config.yaml
num_hidden_layers: 8
hidden_size: 128
num_attention_heads: 2
num_key_value_heads: 2
head_dim: 64
intermediate_size: 384
vocab_size: 2048
hidden_act: "silu"
norm: "layernorm"
norm_place: "pre"
norm_eps: 1e-05
positions: "alibi"
qk_norm: false
attn_scale: 0.125
bias: "all"
tie_word_embeddings: true
parallel_block: false
init: "normal"
init_std_qkv: 0.0384
init_std_o: 0.0
init_std_up: 0.0384
init_std_down: 0.0
optimizer: "soap_variant"
learning_rate: 0.0101
beta1: 0.95
beta2: 0.98
weight_decay: 0.091
lr_head: 0.00904
warmup_steps: 200
schedule: "wsd"
decay_fraction: 0.664
decay_shape: "linear"
final_lr_fraction: 0.0
batch_tokens: 65536
max_seq_len: 512
doc_mask: true
train_tokens: 125500000
max_steps: 1915
dataset: "wikipedia_en"
Each number is 200 + 30 x the weight over its row's rms, rounded and kept within 0 to 999. Layers, rows and columns count from 0. The size before them is the row's rms in percent of the matrix's.

# layer 5 attention query, 128x128, rms 0.172, rows 0-12, columns 0-127
092,175,191,229,208,239,272,166,181,197,186,259,225,192,173,163,220,210,201,267,169,206,248,215,192,167,149,200,222,213,176,162,197,187,172,198,149,223,214,157,220,163,173,216,220,196,190,210,189,240,192,219,176,188,178,185,227,207,236,241,232,182,243,211,170,219,197,207,227,212,237,231,213,189,253,118,180,222,189,213,111,184,190,214,154,210,180,127,202,199,144,240,178,200,163,234,188,245,193,217,194,165,189,207,173,232,142,202,181,210,171,171,193,203,203,232,224,179,189,259,176,233,251,205,197,190,241,230,211
087,227,282,176,190,216,184,181,250,212,191,180,190,237,192,219,171,208,161,190,246,273,267,267,166,189,156,212,204,189,243,216,221,200,203,174,202,187,191,205,201,212,192,177,200,214,173,201,187,252,148,232,256,216,181,165,211,177,225,201,204,162,200,197,193,185,208,161,190,278,147,217,267,192,237,125,194,164,178,150,193,188,154,179,240,206,184,210,209,187,172,184,217,212,184,223,185,214,194,232,193,234,188,188,229,192,199,231,166,210,199,211,153,175,185,165,172,163,212,186,263,208,205,200,188,155,270,187,180
084,194,177,182,215,153,199,182,180,136,218,211,193,156,211,216,136,240,211,224,233,194,246,253,184,157,149,211,204,180,148,160,169,200,192,218,162,188,185,206,227,169,229,230,171,165,172,198,238,158,256,196,213,200,210,207,225,217,202,195,174,212,152,192,193,229,192,216,161,165,180,196,176,230,245,199,168,221,160,167,167,221,176,267,185,182,234,218,194,187,282,185,196,169,209,147,181,193,155,227,244,171,240,209,176,172,224,190,191,177,230,153,216,184,229,232,241,207,135,179,235,243,237,206,207,178,251,197,223
083,217,139,156,164,202,131,210,209,184,202,160,193,125,185,147,233,201,221,183,189,183,215,166,170,175,218,242,216,143,219,203,231,196,217,192,173,195,185,195,174,234,190,216,191,219,196,205,210,241,198,184,158,206,174,231,173,254,236,216,177,211,240,184,213,153,195,252,219,235,206,207,220,194,232,226,241,216,248,190,241,219,203,223,171,199,179,215,266,165,207,293,208,190,191,202,219,195,190,189,233,255,233,208,268,211,190,167,242,202,207,235,164,219,153,191,264,215,184,193,238,191,203,216,207,207,213,123,191
079,171,197,160,140,173,177,176,140,193,193,150,225,218,193,223,216,178,160,244,193,217,185,236,204,215,220,228,179,174,262,200,219,163,193,230,181,247,190,242,201,248,187,214,158,174,202,228,262,213,232,186,239,196,198,177,191,172,206,167,214,196,242,203,240,212,222,209,247,225,125,229,233,196,149,175,172,151,182,223,177,205,211,253,202,224,192,218,188,163,195,194,194,174,241,201,225,185,182,179,206,234,193,186,114,211,184,180,225,165,136,209,188,140,206,190,121,235,203,233,205,173,204,153,182,217,211,212,171
086,158,223,228,213,188,221,249,187,216,177,198,198,198,170,207,207,228,263,235,158,232,161,180,183,206,196,155,172,151,241,188,201,221,217,248,185,236,166,195,227,260,195,164,204,253,176,142,177,181,225,211,193,181,204,226,253,194,237,203,221,258,189,148,231,216,177,164,195,195,167,129,185,196,204,151,217,196,206,156,182,226,201,215,161,225,229,193,162,221,149,249,229,240,140,181,219,144,199,249,166,230,213,159,212,207,177,199,227,185,195,228,246,180,232,239,179,225,201,236,170,179,211,189,226,159,232,231,195
087,207,178,212,216,202,190,164,174,165,202,197,187,237,149,172,188,245,181,187,182,248,167,218,185,241,245,220,151,159,237,225,259,235,175,219,190,230,200,218,226,172,169,195,219,190,184,179,232,225,171,194,200,192,228,207,203,219,165,225,185,165,194,144,163,241,202,164,226,182,178,240,220,154,239,186,221,176,241,224,151,203,219,165,233,169,204,199,195,193,176,164,149,157,218,131,170,217,213,144,213,222,176,260,209,236,202,194,207,169,186,175,195,229,189,215,243,243,185,160,213,238,177,285,181,204,148,158,156
089,212,227,169,183,154,164,174,173,169,167,197,197,235,209,209,191,215,189,254,234,225,154,237,223,239,223,254,188,242,244,232,182,270,243,249,187,185,165,157,187,261,253,193,168,164,200,184,139,209,181,243,215,183,161,181,200,213,172,160,183,201,237,166,135,148,262,218,202,197,154,206,186,216,227,205,218,234,202,264,188,193,266,154,200,204,218,174,223,228,210,170,222,201,176,170,214,211,234,236,186,157,159,211,189,170,217,206,184,239,217,165,194,240,210,219,198,213,192,199,228,177,191,178,197,229,239,195,184
078,209,200,163,269,257,224,240,198,248,189,181,203,195,228,225,158,212,188,199,203,132,248,214,229,157,213,176,159,229,191,182,222,193,186,195,175,224,196,198,215,157,198,204,179,200,245,204,252,209,191,263,243,218,179,229,179,198,196,233,207,168,205,178,193,158,199,194,159,195,257,153,200,231,186,131,255,234,139,208,208,179,228,213,224,179,267,210,160,161,230,201,182,241,179,205,211,194,175,200,168,217,190,212,268,244,196,176,141,221,159,188,229,173,223,242,191,161,219,175,229,192,161,218,153,213,188,224,185
082,272,221,191,194,246,215,208,206,233,188,249,174,185,233,171,221,205,199,191,181,173,231,181,198,181,215,157,251,244,238,222,225,200,184,190,158,191,195,180,224,228,200,167,230,210,171,214,188,203,180,152,229,182,238,173,190,220,200,243,163,169,286,180,246,237,215,222,202,220,239,201,168,226,192,168,203,208,215,160,235,172,191,168,153,198,196,192,210,236,216,193,186,179,193,167,170,219,191,244,233,156,195,119,215,158,160,191,193,235,262,211,131,189,235,212,235,220,192,155,255,224,145,228,189,219,193,185,148
086,181,195,168,225,182,205,158,170,157,195,142,202,193,173,256,202,155,209,178,198,214,189,225,194,157,197,217,196,202,155,169,238,184,193,218,169,150,182,170,244,168,172,233,193,173,207,210,200,176,234,189,233,237,184,181,197,236,186,193,261,212,238,200,190,198,222,160,179,200,283,210,239,186,190,204,157,149,168,189,194,169,219,239,187,171,178,216,196,236,233,168,266,176,239,197,212,223,173,168,167,197,178,234,206,188,120,205,219,237,225,149,155,252,224,200,196,183,238,193,209,234,210,229,165,252,275,223,180
089,176,219,207,217,202,246,184,180,188,192,200,198,208,225,188,275,195,232,214,207,177,169,141,213,178,168,104,237,230,192,166,183,186,235,197,163,215,154,239,180,186,210,209,225,215,172,209,176,156,178,187,201,200,212,208,163,262,213,186,197,202,206,195,237,207,188,189,167,178,244,213,190,246,205,226,211,201,182,209,227,210,246,257,189,244,192,238,242,122,228,174,266,229,171,205,200,204,186,187,234,201,176,161,169,169,247,205,209,137,163,182,240,199,232,193,204,179,178,255,212,243,277,203,182,159,211,213,171
076,196,186,147,207,226,255,182,155,166,170,261,197,178,178,204,221,204,277,196,183,203,217,166,173,245,194,147,253,149,158,195,200,242,187,166,197,194,225,165,179,196,187,210,149,222,199,174,209,173,133,203,173,176,239,194,187,188,185,183,129,196,209,263,170,203,159,225,163,176,157,229,208,239,170,217,227,215,213,173,196,158,209,168,178,186,181,164,185,154,219,232,229,222,234,190,202,190,175,162,196,169,210,178,256,246,221,229,233,196,136,183,150,175,214,196,187,222,219,194,216,254,159,212,185,216,176,220,211
# layer 5 attention key, 128x128, rms 0.181, rows 0-12, columns 0-127
091,200,184,208,190,201,189,165,185,258,196,181,199,227,171,198,228,207,185,205,131,219,246,186,244,152,173,191,184,206,177,149,158,199,197,219,179,232,159,178,138,175,218,166,274,159,165,207,196,188,221,225,179,203,201,202,272,207,211,273,189,241,205,200,192,204,228,175,231,192,214,225,205,196,233,189,179,222,185,188,159,164,170,195,182,266,178,147,223,213,196,239,116,263,200,193,177,192,185,187,214,181,148,195,241,186,175,196,205,261,179,172,211,182,174,182,190,214,193,220,134,223,258,188,227,186,175,191,159
078,179,245,152,174,175,194,167,151,235,202,167,211,213,219,239,235,162,197,200,171,242,189,210,156,212,201,189,242,206,229,204,196,225,202,158,190,218,176,155,204,244,189,189,176,230,213,218,213,320,192,262,227,238,231,252,206,183,257,182,223,208,187,246,252,211,170,211,178,215,178,249,245,200,244,146,199,150,191,202,207,159,198,185,222,247,260,154,166,230,174,158,216,197,191,168,203,187,222,196,190,186,165,190,153,217,203,263,202,182,197,218,179,212,153,186,186,187,204,193,221,225,225,222,194,155,207,198,200
077,222,154,190,207,197,231,142,217,166,174,216,217,167,194,179,149,191,179,209,270,222,199,173,217,212,209,189,242,184,151,143,203,185,181,182,221,183,174,231,220,171,177,244,191,207,266,230,188,192,308,182,187,204,204,189,160,181,197,202,180,249,198,242,222,259,207,183,230,196,192,254,223,233,226,215,185,198,178,232,196,208,203,213,162,196,181,175,202,161,247,213,183,232,190,188,197,130,186,194,179,139,227,181,187,210,204,160,176,167,192,128,193,213,256,202,202,240,262,193,150,240,199,181,232,222,221,202,208
093,201,191,199,199,187,210,210,177,184,222,196,248,161,190,201,179,170,247,205,168,201,209,195,220,149,174,244,211,190,222,237,208,199,239,195,286,182,198,214,192,233,158,228,216,192,208,183,185,166,214,268,170,233,131,138,166,207,232,191,220,176,221,212,159,110,183,205,180,232,213,226,191,229,174,171,219,232,148,220,171,168,193,185,143,222,191,174,259,160,233,168,210,233,167,214,213,185,206,179,230,257,194,212,257,210,249,225,226,210,187,156,158,155,238,211,226,208,217,210,230,179,200,242,219,195,244,173,185
085,209,172,142,176,244,165,186,194,152,181,141,181,239,138,196,207,190,209,223,210,186,219,253,203,219,145,275,180,166,207,214,246,198,189,167,196,225,215,221,264,232,215,267,213,201,216,170,236,208,173,197,183,202,247,225,212,162,184,203,221,175,210,160,223,208,191,201,204,233,196,237,261,213,240,243,184,170,157,201,234,196,193,188,205,197,252,242,194,206,190,164,220,163,218,146,168,184,211,211,188,272,196,143,215,152,199,206,159,138,207,191,224,173,185,187,166,201,188,193,172,221,202,182,211,152,171,173,242
078,185,162,254,220,191,235,181,138,245,195,221,180,202,192,155,174,218,199,203,193,191,200,186,167,140,178,237,193,224,197,198,198,230,190,159,154,209,199,201,221,228,169,218,216,198,230,145,208,160,181,204,215,194,166,177,207,198,257,218,252,275,208,145,188,183,173,195,230,218,187,160,251,238,213,161,184,181,200,188,161,236,159,169,186,196,192,165,192,205,134,251,259,254,146,180,219,177,177,250,184,210,203,198,197,194,186,139,263,171,187,242,238,177,221,241,206,194,206,210,181,152,196,166,241,184,183,227,194
083,205,226,240,152,197,187,205,184,219,218,142,179,270,188,244,228,192,167,189,165,214,190,203,220,244,179,233,195,168,237,176,238,203,175,245,165,132,191,234,221,195,199,170,207,215,193,191,149,220,138,154,249,222,214,160,166,190,185,231,176,161,209,199,165,187,228,162,163,206,209,255,244,241,215,156,177,216,234,191,199,221,177,198,183,171,206,162,219,192,259,169,160,174,244,176,199,190,220,196,224,188,229,243,173,201,161,192,203,167,186,126,172,183,176,174,220,214,173,160,235,252,185,231,154,236,197,224,177
080,187,219,181,133,188,230,161,199,184,235,238,186,193,251,218,144,199,160,242,178,260,251,213,221,222,200,201,217,196,235,188,186,223,258,204,227,208,177,213,177,209,181,163,192,162,163,200,171,177,163,201,190,194,251,210,198,199,183,174,202,210,192,158,186,200,193,225,226,212,173,201,231,214,191,265,191,236,220,160,192,223,202,163,217,220,215,200,209,237,180,213,180,112,239,188,170,302,200,237,181,117,165,171,168,188,225,181,225,207,195,195,177,211,179,174,240,163,146,220,173,232,144,219,207,165,214,199,186
072,197,190,164,270,196,177,251,174,249,213,134,174,175,167,250,149,208,193,198,226,212,202,210,189,216,159,199,241,178,188,194,158,143,179,244,172,218,240,241,223,191,163,175,190,211,167,226,198,174,193,240,206,217,202,157,194,201,248,196,297,190,162,212,191,243,214,206,130,190,270,171,188,225,257,181,220,248,198,207,206,186,202,196,188,183,225,214,184,147,209,217,175,244,159,238,187,214,158,188,226,170,184,177,214,190,239,183,213,169,180,188,181,212,239,213,158,164,180,149,192,215,206,187,154,177,216,214,208
082,137,221,237,221,212,217,172,231,109,174,280,189,186,196,213,225,216,215,200,209,231,236,144,204,180,205,202,254,205,211,229,143,258,198,223,195,197,173,229,167,200,196,180,189,192,211,216,167,231,215,175,163,264,203,232,186,244,202,264,198,193,179,252,259,230,169,208,154,191,200,207,170,192,178,205,182,215,226,180,215,150,183,199,198,193,174,222,227,225,233,218,220,164,207,176,177,229,217,190,251,235,177,244,249,149,159,250,226,205,153,203,170,227,207,204,254,211,247,207,178,199,195,167,186,203,215,170,213
078,157,144,192,173,206,183,150,214,160,223,121,227,196,227,237,206,186,211,186,201,153,204,278,220,187,228,192,210,182,206,192,197,207,206,193,168,186,212,175,228,158,160,216,217,148,198,219,177,197,213,300,230,227,240,198,212,200,208,221,195,205,247,201,207,305,197,184,179,196,253,244,196,192,182,204,225,181,159,188,229,177,190,193,184,183,162,250,230,212,256,137,216,223,216,207,199,252,175,178,180,159,195,221,217,188,168,180,252,204,192,192,169,220,226,202,186,188,234,224,190,212,226,222,135,188,202,210,161
083,185,152,190,227,169,215,170,175,244,170,218,220,192,169,173,210,190,196,189,228,221,193,186,242,159,182,118,147,222,188,214,152,191,235,229,157,179,167,260,131,203,193,206,232,171,197,223,168,196,209,194,185,187,197,188,180,247,226,193,189,233,216,161,203,214,157,181,214,233,206,209,177,274,208,218,267,187,175,229,246,223,226,214,182,184,182,232,265,166,227,232,206,209,164,224,226,198,179,196,255,202,170,144,235,141,206,176,213,149,183,156,183,221,186,242,198,225,143,229,230,198,213,163,205,209,183,180,169
075,175,189,202,216,196,210,184,183,180,199,247,189,196,200,260,233,215,215,157,264,178,212,191,194,182,150,213,236,232,186,223,166,184,165,178,225,196,194,207,130,229,185,160,163,206,199,193,206,171,214,153,156,174,206,176,197,238,199,188,172,209,216,185,192,210,143,237,201,213,148,195,231,197,173,202,276,172,169,207,221,205,201,252,222,208,184,191,191,177,239,205,131,248,262,220,196,243,212,184,214,189,215,206,208,228,218,243,131,184,199,174,178,142,216,254,247,172,188,153,174,278,234,213,162,240,207,222,200